Part of a small language model's weights.
Size: 18 layers, width 96, 2 heads of 32.
Each number is 50 + 12 x the weight over its row's rms, rounded and kept within 0 to 99. Layers, rows and columns count from 0. The size before them is the row's rms in percent of the matrix's.

# layer 15 MLP gate, 256x96, rms 0.222, rows 54-78, columns 0-95
105:72 19 45 54 45 53 60 37 44 39 55 60 62 58 52 71 56 49 66 54 24 49 59 62 59 60 58 53 48 43 42 49 32 49 39 33 50 39 62 66 36 33 47 55 50 60 31 62 57 44 60 60 59 55 64 53 50 42 36 61 55 39 55 50 43 51 51 54 65 72 78 59 46 46 44 60 36 37 49 59 67 37 66 48 33 79 44 42 19 43 43 50 43 68 35 53
099:58 50 46 42 36 33 50 74 32 65 63 80 46 46 51 44 48 36 50 52 61 40 57 69 49 68 58 64 52 28 53 60 47 63 54 41 38 45 48 45 42 69 39 38 34 53 45 33 58 74 30 53 71 39 25 62 31 61 49 59 36 40 43 47 54 51 66 62 49 63 59 66 54 45 43 48 54 35 59 45 56 53 51 44 61 60 56 31 58 48 79 52 57 29 43 31
103:20 48 37 30 43 44 64 55 52 69 57 55 52 51 55 33 68 52 64 56 50 54 56 20 61 21 34 36 56 41 49 52 33 46 46 58 44 81 46 37 38 30 22 50 77 54 29 56 57 48 70 49 42 34 50 43 41 47 50 45 49 59 67 55 47 67 39 43 57 44 53 43 53 48 64 40 49 65 76 46 48 55 69 58 45 49 41 43 52 55 41 44 54 45 43 58
106:57 52 40 49 41 63 63 57 46 49 48 55 47 68 67 32 43 34 37 41 36 51 55 62 42 47 75 77 46 47 48 51 76 38 47 27 36 70 53 50 57 48 43 64 31 64 65 69 57 44 57 49 51 51 70 67 46 41 51 60 60 51 23 37 35 60 49 36 41 27 40 62 62 48 69 28 65 62 39 50 54 43 46 58 43 54 38 45 59 38 49 49 67 69 69 54
109:56 51 68 43 37 57 31 34 34 41 42 52 34 42 61 59 60 65 60 33 51 70 52 70 38 42 49 56 56 45 43 52 63 65 70 43 50 34 55 60 68 61 67 53 27 35 48 28 50 46 55 54 58 51 51 33 41 37 69 62 51 61 60 57 47 44 32 59 53 47 54 50 56 36 71 31 64 36 50 11 52 41 54 51 59 65 50 33 55 46 53 60 34 70 44 39
101:57 55 60 42 51 40 45 59 54 42 46 48 24 41 34 55 56 53 31 60 37 34 49 51 55 52 60 43 27 52 48 60 58 44 52 40 32 82 48 47 38 47 69 61 41 40 65 68 46 49 49 59 77 39 50 34 53 65 29 71 64 41 35 34 49 67 52 50 66 56 64 53 62 51 46 41 60 57 43 33 53 52 41 86 58 36 66 30 52 54 45 37 64 57 64 56
103:15 63 66 55 38 34 59 36 42 60 60 42 67 54 50 48 59 43 25 57 54 59 55 53 62 47 50 53 52 60 38 58 49 38 69 26 60 46 21 50 47 55 60 55 38 54 51 49 64 46 65 46 63 56 63 48 51 35 61 30 38 54 69 38 42 42 39 40 67 45 63 58 60 61 66 42 40 59 67 22 67 53 60 44 39 56 52 64 55 23 38 38 56 59 65 48
093:50 30 62 37 45 52 37 50 65 67 44 45 33 45 56 47 65 58 62 49 47 54 56 63 30 51 50 44 39 42 55 56 63 28 43 54 64 36 57 36 71 52 46 43 58 79 62 40 46 22 49 69 47 45 58 54 63 44 52 54 49 58 52 43 74 35 44 46 42 61 49 49 55 58 49 72 39 77 65 45 63 66 55 54 63 77 27 46 40 79 54 45 69 61 51 50
098:33 41 70 43 54 38 42 47 42 34 48 50 38 54 44 75 33 38 51 53 44 48 47 39 36 44 45 46 40 70 58 35 43 45 42 30 44 46 45 63 29 62 62 40 63 65 30 40 46 55 64 56 63 53 46 58 37 56 43 36 38 42 54 43 51 41 58 45 28 70 48 55 85 37 36 52 65 29 30 63 19 36 61 48 62 57 47 44 46 50 62 57 40 31 45 60
088:82 44 56 32 40 65 36 54 41 55 28 37 43 58 43 68 51 48 55 56 65 46 47 64 59 64 41 27 41 58 34 40 51 46 60 64 28 41 56 39 55 58 42 34 60 54 72 35 56 44 51 48 39 60 63 39 51 40 45 72 57 43 40 66 37 52 56 51 60 75 58 30 64 72 36 43 59 33 35 47 53 55 40 63 57 45 46 30 27 55 44 62 46 36 51 39
096:70 47 47 58 85 60 44 35 41 62 61 40 45 47 46 42 42 37 65 71 49 33 53 50 59 66 41 66 42 67 61 58 51 63 39 49 57 40 46 55 64 70 49 44 50 47 51 40 37 44 65 49 69 68 47 30 45 52 67 53 45 19 55 67 63 50 51 43 56 49 59 56 44 58 47 47 28 51 72 69 58 57 37 48 24 45 29 30 36 60 51 51 55 33 65 58
090:56 49 61 69 45 36 27 28 58 40 32 47 54 61 66 54 44 31 51 51 30 46 36 66 50 49 52 85 30 48 37 41 48 40 43 53 59 55 35 51 63 39 50 40 52 59 31 52 48 46 55 31 57 54 48 56 51 57 41 66 62 73 66 49 48 63 61 40 51 81 47 51 51 69 46 37 62 52 61 46 15 51 64 56 68 52 59 46 47 44 61 39 46 53 51 29
105:60 44 51 50 12 52 40 45 54 53 51 54 49 55 36 43 60 54 65 43 66 32 52 69 57 52 40 49 45 39 54 56 57 39 26 59 48 53 45 50 57 62 61 66 44 39 33 46 62 41 60 72 54 52 50 37 33 54 49 44 45 37 92 32 75 46 58 67 24 50 45 49 71 51 51 57 49 52 64 40 53 47 36 47 39 43 49 30 45 47 39 69 31 54 39 32
093:65 61 49 71 43 29 35 50 49 47 43 33 63 72 62 64 52 66 39 51 50 53 51 58 58 66 45 32 49 20 59 38 59 48 33 43 65 61 39 49 72 59 71 52 38 44 48 58 54 61 53 72 41 52 25 52 41 44 62 65 63 48 44 52 23 63 68 56 42 62 48 50 43 55 59 48 32 38 49 45 37 74 55 33 52 57 51 28 59 54 44 69 46 38 50 44
093:46 54 55 53 62 43 41 52 35 28 46 39 42 54 34 37 45 38 61 48 56 55 49 65 51 45 58 75 50 46 48 71 37 42 48 55 63 34 51 25 50 53 56 36 84 61 57 52 37 46 43 61 43 36 48 44 36 53 61 62 60 36 40 11 47 55 48 51 58 40 53 45 44 58 66 52 70 38 34 62 48 48 65 28 50 47 30 44 66 50 80 68 45 63 44 55
094:49 54 40 46 31 51 61 59 48 44 57 26 41 44 43 70 62 49 40 27 40 54 28 55 63 35 65 53 53 57 75 54 50 35 41 45 48 56 41 56 39 41 44 59 37 57 49 59 55 45 30 37 72 77 41 43 37 61 46 38 53 47 76 31 49 55 31 57 46 70 44 49 44 37 43 35 38 35 47 73 33 34 35 46 46 60 47 55 82 46 54 46 39 51 54 64
104:55 29 38 46 47 47 57 30 34 53 60 42 60 74 60 29 44 69 40 61 50 57 32 41 50 57 70 57 56 39 49 54 40 57 38 42 38 48 39 21 48 51 50 54 41 37 16 42 58 32 54 48 66 55 51 49 59 32 74 43 65 50 59 47 50 49 42 56 34 41 57 67 66 43 50 38 63 78 55 37 55 34 71 64 68 55 47 34 65 54 58 38 55 49 51 45
095:39 38 55 35 62 65 35 47 55 36 44 49 29 56 49 53 54 61 43 29 39 56 57 70 59 72 55 43 39 45 41 53 44 71 46 31 43 33 66 62 39 45 44 65 43 28 21 45 31 31 60 61 29 44 60 69 37 33 52 44 53 51 51 69 57 47 57 50 39 56 50 63 73 50 47 41 36 52 38 62 50 48 42 49 29 50 34 45 59 53 74 62 58 33 59 45
102:49 49 43 65 42 54 60 41 49 46 63 47 64 65 55 75 54 45 44 46 35 50 65 67 73 43 46 45 56 67 57 42 89 42 52 47 39 60 49 44 63 49 43 56 52 41 37 47 68 45 32 31 75 50 63 59 69 31 57 42 34 40 53 54 70 55 32 45 54 52 64 33 58 41 43 33 58 24 39 57 50 71 47 62 42 44 42 39 40 65 48 58 58 25 39 52
092:52 46 48 31 31 24 55 49 49 39 81 69 32 52 65 42 60 68 47 62 49 53 41 42 58 43 36 48 39 55 72 66 54 26 42 46 42 55 52 48 50 45 61 58 55 43 36 44 61 63 64 43 64 56 56 46 52 48 50 48 36 50 48 90 44 46 56 48 45 37 73 62 25 43 48 37 58 29 71 52 42 52 46 61 54 58 58 56 75 35 66 59 50 39 53 49
097:32 63 45 55 59 42 40 23 49 42 56 48 58 39 65 45 48 50 35 52 60 45 52 54 51 50 38 49 38 43 66 52 40 44 44 36 29 53 46 69 37 29 54 29 24 29 42 47 34 51 33 39 58 70 47 47 41 65 56 20 50 51 63 59 40 39 49 53 37 53 31 68 60 70 77 26 44 42 34 37 51 36 40 56 32 46 65 58 47 50 44 50 48 44 66 48
096:62 53 45 46 34 73 44 66 46 22 57 40 61 58 47 56 62 49 55 59 48 42 50 44 67 50 55 47 60 54 49 41 32 57 54 58 55 52 37 62 33 44 41 26 37 57 50 29 46 37 59 51 37 44 43 22 66 51 57 35 41 67 36 45 56 62 28 56 51 61 61 29 47 36 65 60 61 26 50 48 54 46 39 60 80 65 58 48 58 33 45 69 60 36 41 31
101:48 55 66 43 44 46 67 41 43 48 28 50 47 55 56 59 55 54 44 66 56 20 65 40 34 73 49 27 49 36 61 46 38 46 65 51 24 50 46 32 25 66 43 41 47 37 58 36 46 43 60 28 34 39 71 52 48 56 55 53 40 46 45 66 37 48 71 65 59 49 50 57 71 62 58 51 45 51 41 59 42 58 58 59 49 58 24 49 58 43 66 50 46 51 76 72
095:50 40 70 42 38 56 38 46 58 40 49 57 25 46 45 50 59 61 56 46 46 72 45 69 43 69 38 72 54 62 49 64 48 54 43 27 63 52 31 47 61 54 39 46 36 61 24 35 49 51 69 74 28 45 39 61 70 33 35 49 38 48 60 55 59 36 51 53 43 67 50 51 68 39 37 50 52 33 54 62 37 72 42 47 58 39 46 48 58 55 53 50 21 63 64 52
108:52 65 65 57 49 46 41 42 46 42 56 58 49 41 35 49 60 85 31 35 55 36 54 37 56 66 58 53 51 45 39 47 34 70 40 34 71 40 56 48 51 53 35 48 55 65 60 52 79 64 59 69 30 50 62 48 37 39 47 47 52 42 50 56 61 45 51 38 31 54 52 49 44 67 38 31 37 33 62 45 51 39 64 50 66 68 59 32 26 37 46 70 38 34 60 55
# layer 15 MLP up, 256x96, rms 0.214, rows 54-77, columns 0-95
100:41 53 59 57 44 50 75 39 51 69 85 32 62 49 27 39 39 61 60 45 41 38 63 30 39 48 35 68 41 51 40 62 56 28 47 47 62 40 53 41 53 34 32 62 54 39 46 47 49 40 55 73 46 45 45 61 60 42 61 34 56 70 35 52 45 45 32 67 46 47 44 36 43 56 54 33 51 52 69 21 47 54 53 66 38 40 53 64 52 35 39 41 69 55 40 54
100:57 60 66 57 29 45 41 46 43 43 44 55 42 62 72 49 59 40 54 40 35 72 17 40 63 62 43 37 56 42 66 55 48 64 61 63 37 58 44 52 24 38 48 36 25 57 50 62 58 66 45 36 53 41 53 55 58 42 52 55 52 48 68 71 41 65 28 42 58 64 55 48 51 38 56 37 52 45 40 40 41 56 44 76 57 57 46 61 58 35 63 22 38 35 43 63
096:38 63 61 66 46 66 49 37 58 78 67 35 59 55 44 36 83 57 74 29 31 54 52 25 80 47 77 66 37 49 46 62 51 44 56 54 45 61 29 46 38 38 65 38 51 51 57 54 48 47 37 46 51 51 49 53 50 48 62 46 42 60 52 68 33 40 23 41 49 44 56 56 47 40 52 60 55 38 69 36 33 60 51 59 47 39 53 48 59 40 45 44 57 44 51 56
095:50 67 60 58 47 67 58 43 36 75 49 48 63 60 61 44 37 54 48 37 46 66 67 57 48 44 47 49 57 28 55 32 51 67 55 29 40 52 43 33 56 38 37 42 38 33 42 37 76 55 55 65 57 66 43 56 27 46 63 40 67 50 41 50 50 49 51 79 70 59 34 67 57 43 57 73 45 45 48 49 41 48 50 62 57 46 55 23 57 65 60 54 48 46 37 77
101:45 25 73 38 69 54 73 56 50 53 71 50 40 55 45 57 58 49 49 39 49 45 67 47 57 53 53 43 36 53 57 63 42 44 38 40 55 59 57 38 52 39 50 38 69 35 46 47 56 38 59 46 54 22 50 33 31 52 33 65 69 58 40 50 40 34 59 58 44 51 40 21 72 63 48 76 55 39 62 59 61 64 34 48 41 38 59 35 43 50 73 56 56 35 46 31
093:40 34 63 40 59 69 52 61 64 56 66 50 65 38 60 32 41 59 39 56 72 44 56 76 62 47 27 41 60 44 52 66 36 42 39 44 56 51 32 55 58 33 43 58 62 64 51 56 50 85 60 68 56 49 46 55 43 58 61 67 36 49 47 50 57 45 71 44 25 69 57 47 47 53 41 63 46 40 52 65 49 40 61 42 44 43 54 64 52 43 83 60 52 59 31 66
096:56 69 51 67 49 43 55 47 59 35 45 72 38 40 59 47 71 28 50 58 28 63 66 54 60 68 47 57 77 61 59 54 46 54 41 35 70 41 45 52 54 44 48 50 59 30 48 43 44 43 42 65 71 36 56 28 52 27 33 69 61 30 55 60 66 44 68 37 65 36 55 46 49 70 55 57 50 55 66 29 54 50 47 48 38 60 55 53 38 59 52 57 29 30 52 48
099:55 63 49 49 39 56 51 78 82 60 68 39 65 54 61 59 36 43 51 61 49 68 76 47 41 63 45 55 55 64 59 50 61 59 49 48 52 46 43 61 38 54 46 45 44 54 43 48 51 71 36 41 49 45 42 41 36 61 46 51 62 28 58 43 47 45 59 66 59 70 52 71 68 30 47 37 57 40 82 45 32 64 49 58 36 60 68 27 57 68 42 61 44 33 49 52
095:41 65 54 54 63 55 56 52 50 47 54 37 53 59 43 27 55 34 51 41 43 55 48 68 36 60 48 26 47 60 93 32 57 58 50 64 67 58 53 56 39 62 46 53 74 29 31 51 72 63 42 55 53 41 46 53 58 52 45 37 34 46 55 49 39 48 68 70 66 55 37 40 45 63 43 49 45 81 45 44 41 57 31 72 49 55 31 42 58 53 34 52 46 49 57 63
095:62 44 46 61 67 55 74 70 41 51 56 59 55 37 39 41 59 46 55 47 47 53 49 37 47 50 64 74 47 59 46 50 43 58 48 57 67 30 29 54 55 62 28 35 33 49 23 32 34 45 68 46 38 47 30 42 56 66 41 63 50 57 50 61 52 45 45 51 48 24 57 46 55 38 55 78 30 57 58 60 72 64 46 52 39 65 46 43 60 54 59 58 72 59 70 60
095:47 57 51 56 73 46 40 53 67 45 45 27 55 47 35 64 42 49 57 55 48 38 48 49 46 44 31 63 41 46 68 52 39 57 38 70 73 59 55 39 57 63 32 40 47 55 57 61 42 37 41 60 46 39 56 66 32 64 57 38 47 44 58 50 41 67 57 46 35 57 46 60 34 29 54 39 19 38 53 72 60 71 46 36 74 46 58 45 40 37 32 58 78 41 66 42
103:33 47 36 46 50 67 75 31 52 46 52 49 53 53 41 56 47 57 50 60 59 40 53 37 34 79 45 44 49 53 50 41 35 54 48 34 55 52 74 49 71 40 38 53 33 40 57 71 42 53 40 42 30 25 58 50 50 59 29 59 55 50 58 51 60 54 46 48 42 25 53 67 57 49 57 47 63 70 41 36 49 55 52 22 48 62 47 44 48 28 46 47 19 41 61 75
106:54 58 29 69 45 52 47 38 45 49 48 49 40 40 53 50 32 38 62 41 58 49 28 61 38 60 63 44 33 57 29 56 39 38 38 77 47 48 48 32 49 51 50 43 46 58 46 50 29 55 52 32 53 60 66 30 37 21 55 66 57 35 47 36 48 35 72 45 59 52 37 54 46 72 53 48 54 75 65 65 35 51 59 47 43 75 27 34 51 47 51 44 52 36 55 33
101:51 45 39 40 50 54 78 28 36 53 47 62 45 62 44 54 76 49 61 36 39 57 55 19 83 42 73 58 63 48 58 68 49 43 45 49 62 42 49 59 62 54 63 66 48 47 64 63 45 54 58 51 69 53 63 50 58 33 70 51 49 46 55 39 47 45 67 48 47 51 50 46 58 34 60 35 71 57 55 44 31 54 31 57 54 34 68 44 55 37 73 57 41 41 33 66
096:50 63 54 53 39 67 49 36 67 54 62 59 54 55 64 67 56 63 51 75 52 68 47 52 54 62 55 69 64 52 53 38 51 66 30 37 58 44 69 59 58 33 58 54 66 43 49 64 42 53 35 38 67 33 46 88 29 63 62 29 52 45 39 44 64 55 53 65 40 42 60 44 30 41 46 52 62 65 62 45 25 59 56 55 49 60 51 28 66 44 62 57 49 53 54 45
104:51 63 19 37 65 42 59 31 40 63 43 75 42 71 65 46 57 36 57 58 44 62 35 32 40 60 59 46 41 48 69 46 55 57 37 46 37 20 54 43 64 44 36 50 31 36 36 41 48 69 55 54 34 49 56 42 73 48 36 53 45 48 50 56 25 64 39 41 61 61 53 33 50 57 73 53 47 55 40 48 59 59 59 67 78 52 58 53 55 58 46 49 51 49 38 42
099:40 42 47 68 39 46 60 25 56 54 55 52 42 32 31 62 38 41 64 30 61 53 50 42 67 34 26 48 37 67 67 57 35 64 66 33 38 41 49 37 52 68 61 45 44 21 57 64 64 61 53 55 52 57 46 52 55 72 41 71 65 59 37 52 45 29 50 51 60 50 42 62 59 36 49 39 39 49 57 44 44 57 63 48 58 66 47 51 56 35 63 45 24 37 35 38
098:54 56 38 60 52 52 44 51 43 56 48 29 35 44 50 51 32 54 49 52 25 48 33 54 58 67 48 60 49 46 25 70 51 64 47 65 63 42 27 40 40 32 59 33 36 53 45 62 63 50 69 50 62 74 45 76 48 45 63 43 29 36 62 51 78 53 42 41 49 47 77 65 70 38 47 67 50 63 42 48 47 51 49 48 57 56 61 51 62 52 49 53 63 68 29 37
100:52 52 41 46 60 40 70 50 61 77 49 46 57 38 47 68 39 51 54 36 71 61 48 53 39 45 65 43 37 51 53 43 71 39 41 44 64 35 32 44 44 53 27 78 44 51 59 50 46 48 59 63 46 51 54 80 47 40 28 53 38 39 55 44 49 40 49 45 39 39 46 44 51 32 62 31 16 21 48 46 64 57 59 34 41 31 58 45 41 55 47 60 35 51 60 66
089:53 36 24 45 47 72 64 55 42 51 73 73 48 41 47 42 43 57 22 69 34 39 37 23 61 39 68 72 63 70 45 34 36 39 54 58 53 47 52 75 50 69 40 38 60 69 46 39 42 42 50 55 54 43 51 29 62 37 54 56 53 49 62 54 39 58 44 38 39 45 34 48 38 39 46 52 50 33 56 50 55 35 42 66 54 73 50 40 64 46 48 42 34 51 47 51
092:38 43 78 61 60 45 56 52 58 39 47 61 40 52 65 46 31 38 52 69 48 44 50 46 73 30 54 51 57 55 65 46 65 53 55 49 47 57 41 56 51 53 72 37 59 36 47 44 45 50 53 54 65 55 42 73 85 57 46 41 39 30 41 39 37 58 35 42 46 55 29 48 44 53 63 41 44 68 61 40 43 48 50 60 77 51 62 80 58 71 49 67 52 24 64 47
099:56 41 44 44 51 49 37 35 65 43 50 46 38 36 57 58 57 43 50 21 37 44 39 70 57 78 45 59 55 27 61 25 57 46 34 44 46 39 76 29 37 34 56 45 57 44 45 65 56 35 46 52 63 51 47 63 59 47 42 46 65 45 64 55 37 18 38 44 20 54 41 29 62 49 48 44 59 52 35 41 54 71 41 47 48 46 56 71 53 44 56 59 39 60 53 40
097:53 59 39 50 34 34 37 45 44 49 50 55 55 41 17 59 50 45 51 39 54 65 38 42 44 62 45 65 43 67 59 37 48 41 63 32 47 53 47 48 44 17 60 61 63 69 83 64 59 55 42 57 42 59 50 55 67 50 50 45 72 42 41 68 28 58 42 65 44 66 39 64 54 37 72 38 41 40 34 59 24 40 45 57 66 32 42 49 51 44 43 52 57 52 48 60
095:55 60 55 48 47 38 53 57 49 54 43 43 34 75 26 36 35 73 72 77 63 64 43 58 31 37 50 66 56 57 53 48 53 61 52 51 71 59 63 39 67 63 68 49 50 44 64 59 56 18 64 51 59 44 38 51 32 39 34 44 40 53 51 49 55 26 57 46 40 57 38 65 40 58 53 47 43 42 38 35 61 66 47 38 46 63 46 56 31 31 44 65 43 59 49 33
# layer 15 MLP down (transposed), 256x96, rms 0.214, rows 54-77, columns 0-95
104:34 51 54 39 39 51 47 38 39 51 36 42 49 53 56 54 41 59 53 43 43 54 22 45 50 31 50 42 53 50 50 45 50 30 43 47 38 39 40 31 57 65 37 44 41 43 43 49 59 42 53 44 59 38 56 48 37 23 75 45 63 44 36 43 37 44 56 34 38 68 47 40 46 58 54 68 89 64 33 32 41 63 72 36 54 54 54 52 28 62 59 53 48 53 15 44
096:47 33 41 64 44 58 63 52 54 52 45 59 44 48 33 32 55 78 26 42 43 49 51 43 55 50 42 54 45 29 42 46 47 42 53 64 66 48 55 41 46 40 79 52 60 50 20 65 40 43 29 47 62 63 67 75 30 67 35 37 35 61 52 53 33 56 70 44 49 54 35 28 46 54 63 56 55 39 57 64 41 58 41 39 48 52 34 46 68 39 31 48 37 60 39 46
095:24 71 54 31 49 42 58 47 45 49 36 45 47 36 58 51 48 67 94 48 48 51 40 41 43 60 40 45 39 51 62 16 31 45 52 69 58 40 43 56 55 20 40 53 44 48 33 31 49 51 51 31 58 64 34 41 59 57 67 61 42 42 37 62 44 59 37 45 40 59 46 45 40 60 56 73 46 51 54 42 31 62 53 37 57 64 54 49 39 52 38 55 63 44 40 52
099:35 53 59 63 36 26 35 37 42 65 45 40 56 37 42 61 44 35 54 53 47 51 41 28 61 42 40 41 49 68 61 57 30 45 35 62 58 34 39 53 59 51 53 36 51 25 56 25 53 40 63 50 46 40 43 28 38 55 31 64 42 47 42 70 73 47 60 74 46 41 48 39 64 54 40 38 54 46 52 40 56 52 68 28 63 22 53 44 41 36 46 62 46 46 67 48
097:49 46 58 52 65 58 34 52 48 45 54 54 33 55 42 47 38 30 49 46 45 66 62 91 47 50 39 41 45 51 44 47 62 66 43 43 57 59 59 44 62 29 56 60 64 63 54 68 57 46 72 53 41 25 61 71 58 40 59 44 41 53 51 41 57 55 42 54 37 47 20 42 49 45 44 33 57 59 37 38 53 41 51 32 48 68 44 64 34 41 29 23 51 63 54 26
096:43 37 48 58 56 48 43 47 29 68 40 36 76 54 57 59 50 62 47 32 33 37 34 63 54 33 40 53 20 61 29 51 78 58 34 62 65 39 50 58 48 57 47 50 52 58 54 52 39 50 41 45 62 25 59 62 38 47 28 28 57 47 52 62 63 55 32 58 42 43 66 39 65 35 37 27 39 50 58 51 75 47 37 61 53 58 48 48 35 48 44 54 63 43 41 43
098:70 64 51 53 47 21 45 21 36 45 52 31 38 36 63 57 42 40 39 63 34 60 46 71 56 35 39 53 33 45 42 56 55 44 51 59 55 29 45 39 54 61 67 52 49 29 33 53 27 68 53 45 31 55 67 47 44 34 50 21 37 66 66 55 52 44 56 51 69 48 61 56 45 64 50 70 55 49 47 45 71 40 61 36 61 50 47 44 53 53 51 65 59 39 60 60
098:46 49 69 56 35 51 49 35 35 45 52 38 61 51 38 56 67 53 47 69 57 53 61 54 43 39 44 45 55 57 47 42 60 39 53 42 55 46 37 34 60 50 42 54 47 43 49 55 69 55 42 73 36 54 48 60 76 44 49 23 53 63 28 57 44 38 27 56 53 39 49 49 23 60 26 47 36 63 36 81 47 57 52 41 36 68 61 66 58 61 40 19 41 53 51 33
098:35 60 46 39 63 59 50 23 59 23 48 55 47 45 60 59 64 64 46 60 35 82 38 36 37 64 39 38 44 47 39 31 51 47 27 42 70 45 48 42 60 39 43 45 56 62 44 60 51 62 50 58 40 39 48 44 50 39 72 53 32 37 51 54 46 65 43 20 47 53 61 62 51 39 48 44 45 49 81 68 52 49 59 22 46 56 58 52 38 50 46 32 63 48 66 52
097:58 56 52 47 64 30 64 25 46 70 41 52 47 45 53 42 40 71 44 39 50 51 40 57 37 56 37 70 66 45 74 71 64 43 39 69 65 54 62 67 56 49 62 79 43 29 44 44 55 62 40 46 56 51 40 50 63 54 53 48 67 36 54 80 45 41 42 54 33 58 38 69 41 40 41 35 66 45 57 53 59 46 42 40 46 79 42 37 58 42 48 37 58 48 43 63
098:53 56 59 41 36 48 45 58 41 51 31 55 54 57 38 48 57 53 60 67 53 56 30 51 39 33 47 55 37 42 54 43 55 21 66 39 36 40 47 61 36 31 58 84 49 33 50 41 40 62 65 55 39 40 58 60 45 51 54 58 71 60 29 52 47 64 37 54 41 42 28 54 60 42 38 64 61 59 46 52 60 27 47 52 47 29 66 57 27 41 56 57 66 73 39 27
094:53 34 47 59 44 54 78 56 68 28 58 43 56 46 53 59 50 36 51 50 59 53 69 57 39 59 59 74 54 42 38 57 76 48 52 69 57 48 35 58 52 43 73 42 66 57 27 58 36 51 62 58 63 57 33 41 62 57 47 41 58 24 60 86 51 43 56 37 50 49 56 36 49 44 48 51 50 75 57 53 54 56 45 23 55 35 46 35 46 53 44 47 70 47 32 40
099:34 41 45 61 53 56 70 56 47 47 62 50 60 37 64 65 31 64 45 40 53 42 55 39 63 33 41 28 46 25 47 48 44 23 63 27 40 44 49 54 54 32 63 68 52 48 60 47 67 44 42 37 64 54 55 53 56 49 22 34 47 73 50 37 52 50 30 39 51 65 33 51 44 78 43 46 39 43 47 38 50 42 57 43 60 38 50 67 27 53 59 24 44 56 56 47
097:41 44 54 65 56 37 29 92 42 63 69 48 64 36 38 46 35 41 30 43 61 53 52 52 36 27 59 45 51 54 45 50 57 52 38 48 69 64 47 32 41 45 42 43 63 60 67 40 58 39 48 51 54 43 26 55 55 65 54 45 57 53 54 58 60 48 55 37 40 55 35 35 46 57 39 45 12 59 65 45 77 55 67 47 50 49 45 73 54 56 55 38 50 60 57 61
096:55 39 48 45 62 85 52 49 52 53 48 46 76 27 57 44 40 50 38 68 40 61 49 39 45 47 42 57 58 70 58 44 53 30 54 39 51 57 51 66 25 54 52 56 55 50 58 39 56 43 50 48 51 34 47 44 56 33 54 51 57 60 27 46 57 80 50 52 28 52 35 48 55 21 63 73 48 55 51 52 52 38 41 29 24 49 42 68 49 49 36 68 42 52 64 30
102:44 45 24 42 60 41 72 57 36 71 32 55 38 56 58 40 45 54 46 59 52 54 44 38 64 42 42 27 47 50 49 50 60 45 46 49 57 38 60 57 42 39 35 58 39 63 58 56 61 57 44 50 41 51 66 52 67 59 54 27 73 55 28 72 17 78 74 44 56 32 45 54 47 74 36 54 36 60 58 48 60 32 68 58 56 34 50 59 47 56 49 60 49 43 39 49
103:43 64 52 62 40 39 70 31 55 59 51 56 62 59 50 50 40 58 49 53 62 66 54 53 42 40 42 40 57 42 53 63 58 04 33 46 32 39 60 50 64 52 50 61 60 53 50 56 30 48 48 54 44 51 41 51 55 26 31 56 51 34 63 34 51 45 14 36 49 49 49 35 54 46 54 39 52 53 70 40 65 45 48 29 37 66 26 37 38 43 47 54 44 64 45 68
094:67 58 63 54 46 33 58 73 65 55 52 61 33 59 50 50 49 20 34 63 69 53 60 31 43 52 56 49 51 62 42 33 28 24 36 70 57 43 47 46 45 55 64 71 66 44 53 45 55 39 41 44 39 55 38 54 48 59 54 44 55 32 41 48 60 34 61 46 69 46 58 61 46 48 47 72 58 41 66 53 31 51 23 67 61 62 43 72 70 49 42 51 61 59 44 54
098:38 64 70 32 48 49 44 48 56 58 65 65 56 48 34 45 57 19 61 61 54 49 28 47 56 34 44 58 46 57 43 52 55 58 65 34 54 59 41 36 56 67 57 66 55 51 50 51 57 60 57 50 42 44 57 77 41 42 66 20 45 67 60 46 36 55 49 43 46 41 53 46 62 31 48 67 44 43 54 64 72 28 41 51 57 57 51 56 40 89 66 70 63 56 49 60
100:54 55 61 73 64 53 54 62 55 73 47 41 63 36 43 68 42 45 64 46 46 53 62 69 20 65 45 46 56 35 43 54 50 60 44 46 58 53 33 29 51 37 49 53 57 52 64 42 66 67 36 64 36 58 34 60 67 69 49 23 47 34 46 28 56 48 63 44 61 44 36 44 47 69 53 57 55 61 43 45 59 61 58 79 52 55 67 63 38 61 59 52 46 48 28 60
093:46 47 53 44 45 50 52 63 38 61 44 78 65 67 52 38 48 27 70 56 54 47 39 66 65 32 54 58 54 57 68 45 46 50 53 28 33 61 57 43 37 45 26 59 42 57 37 36 53 40 37 60 49 47 58 54 47 59 63 61 55 44 56 43 35 30 57 36 29 58 28 47 45 39 41 39 38 30 52 43 57 37 58 35 48 48 68 49 16 53 62 61 39 36 45 24
102:70 51 53 63 76 44 56 33 46 40 50 35 58 49 69 60 62 73 44 41 52 44 57 65 52 54 39 10 53 49 66 48 55 52 53 65 38 56 48 59 67 73 52 37 72 39 51 50 50 29 51 56 46 56 28 44 39 54 44 61 38 49 38 43 50 40 55 57 40 57 57 34 36 39 74 48 50 59 56 41 58 55 41 46 59 45 51 28 70 57 64 77 58 32 65 53
101:66 49 38 47 58 42 54 33 53 48 35 53 64 69 61 40 55 41 50 55 41 49 56 46 68 34 51 57 62 60 58 65 23 79 43 39 42 39 58 43 49 67 58 50 53 47 35 37 63 43 34 54 28 25 41 50 39 61 47 38 44 52 63 58 45 68 39 52 38 14 64 52 54 50 76 66 52 34 52 48 45 68 50 35 51 70 42 42 64 36 70 45 50 46 48 39
091:57 64 67 62 39 50 36 63 46 46 48 34 50 29 47 46 17 48 47 60 39 63 64 60 58 45 37 57 59 44 58 76 39 42 28 47 64 51 47 46 68 20 62 42 49 47 25 46 41 44 48 47 42 51 63 38 45 62 50 41 36 69 55 38 39 65 63 45 53 48 36 55 60 72 55 62 61 60 43 50 37 56 65 36 23 41 66 57 63 50 41 64 68 50 52 61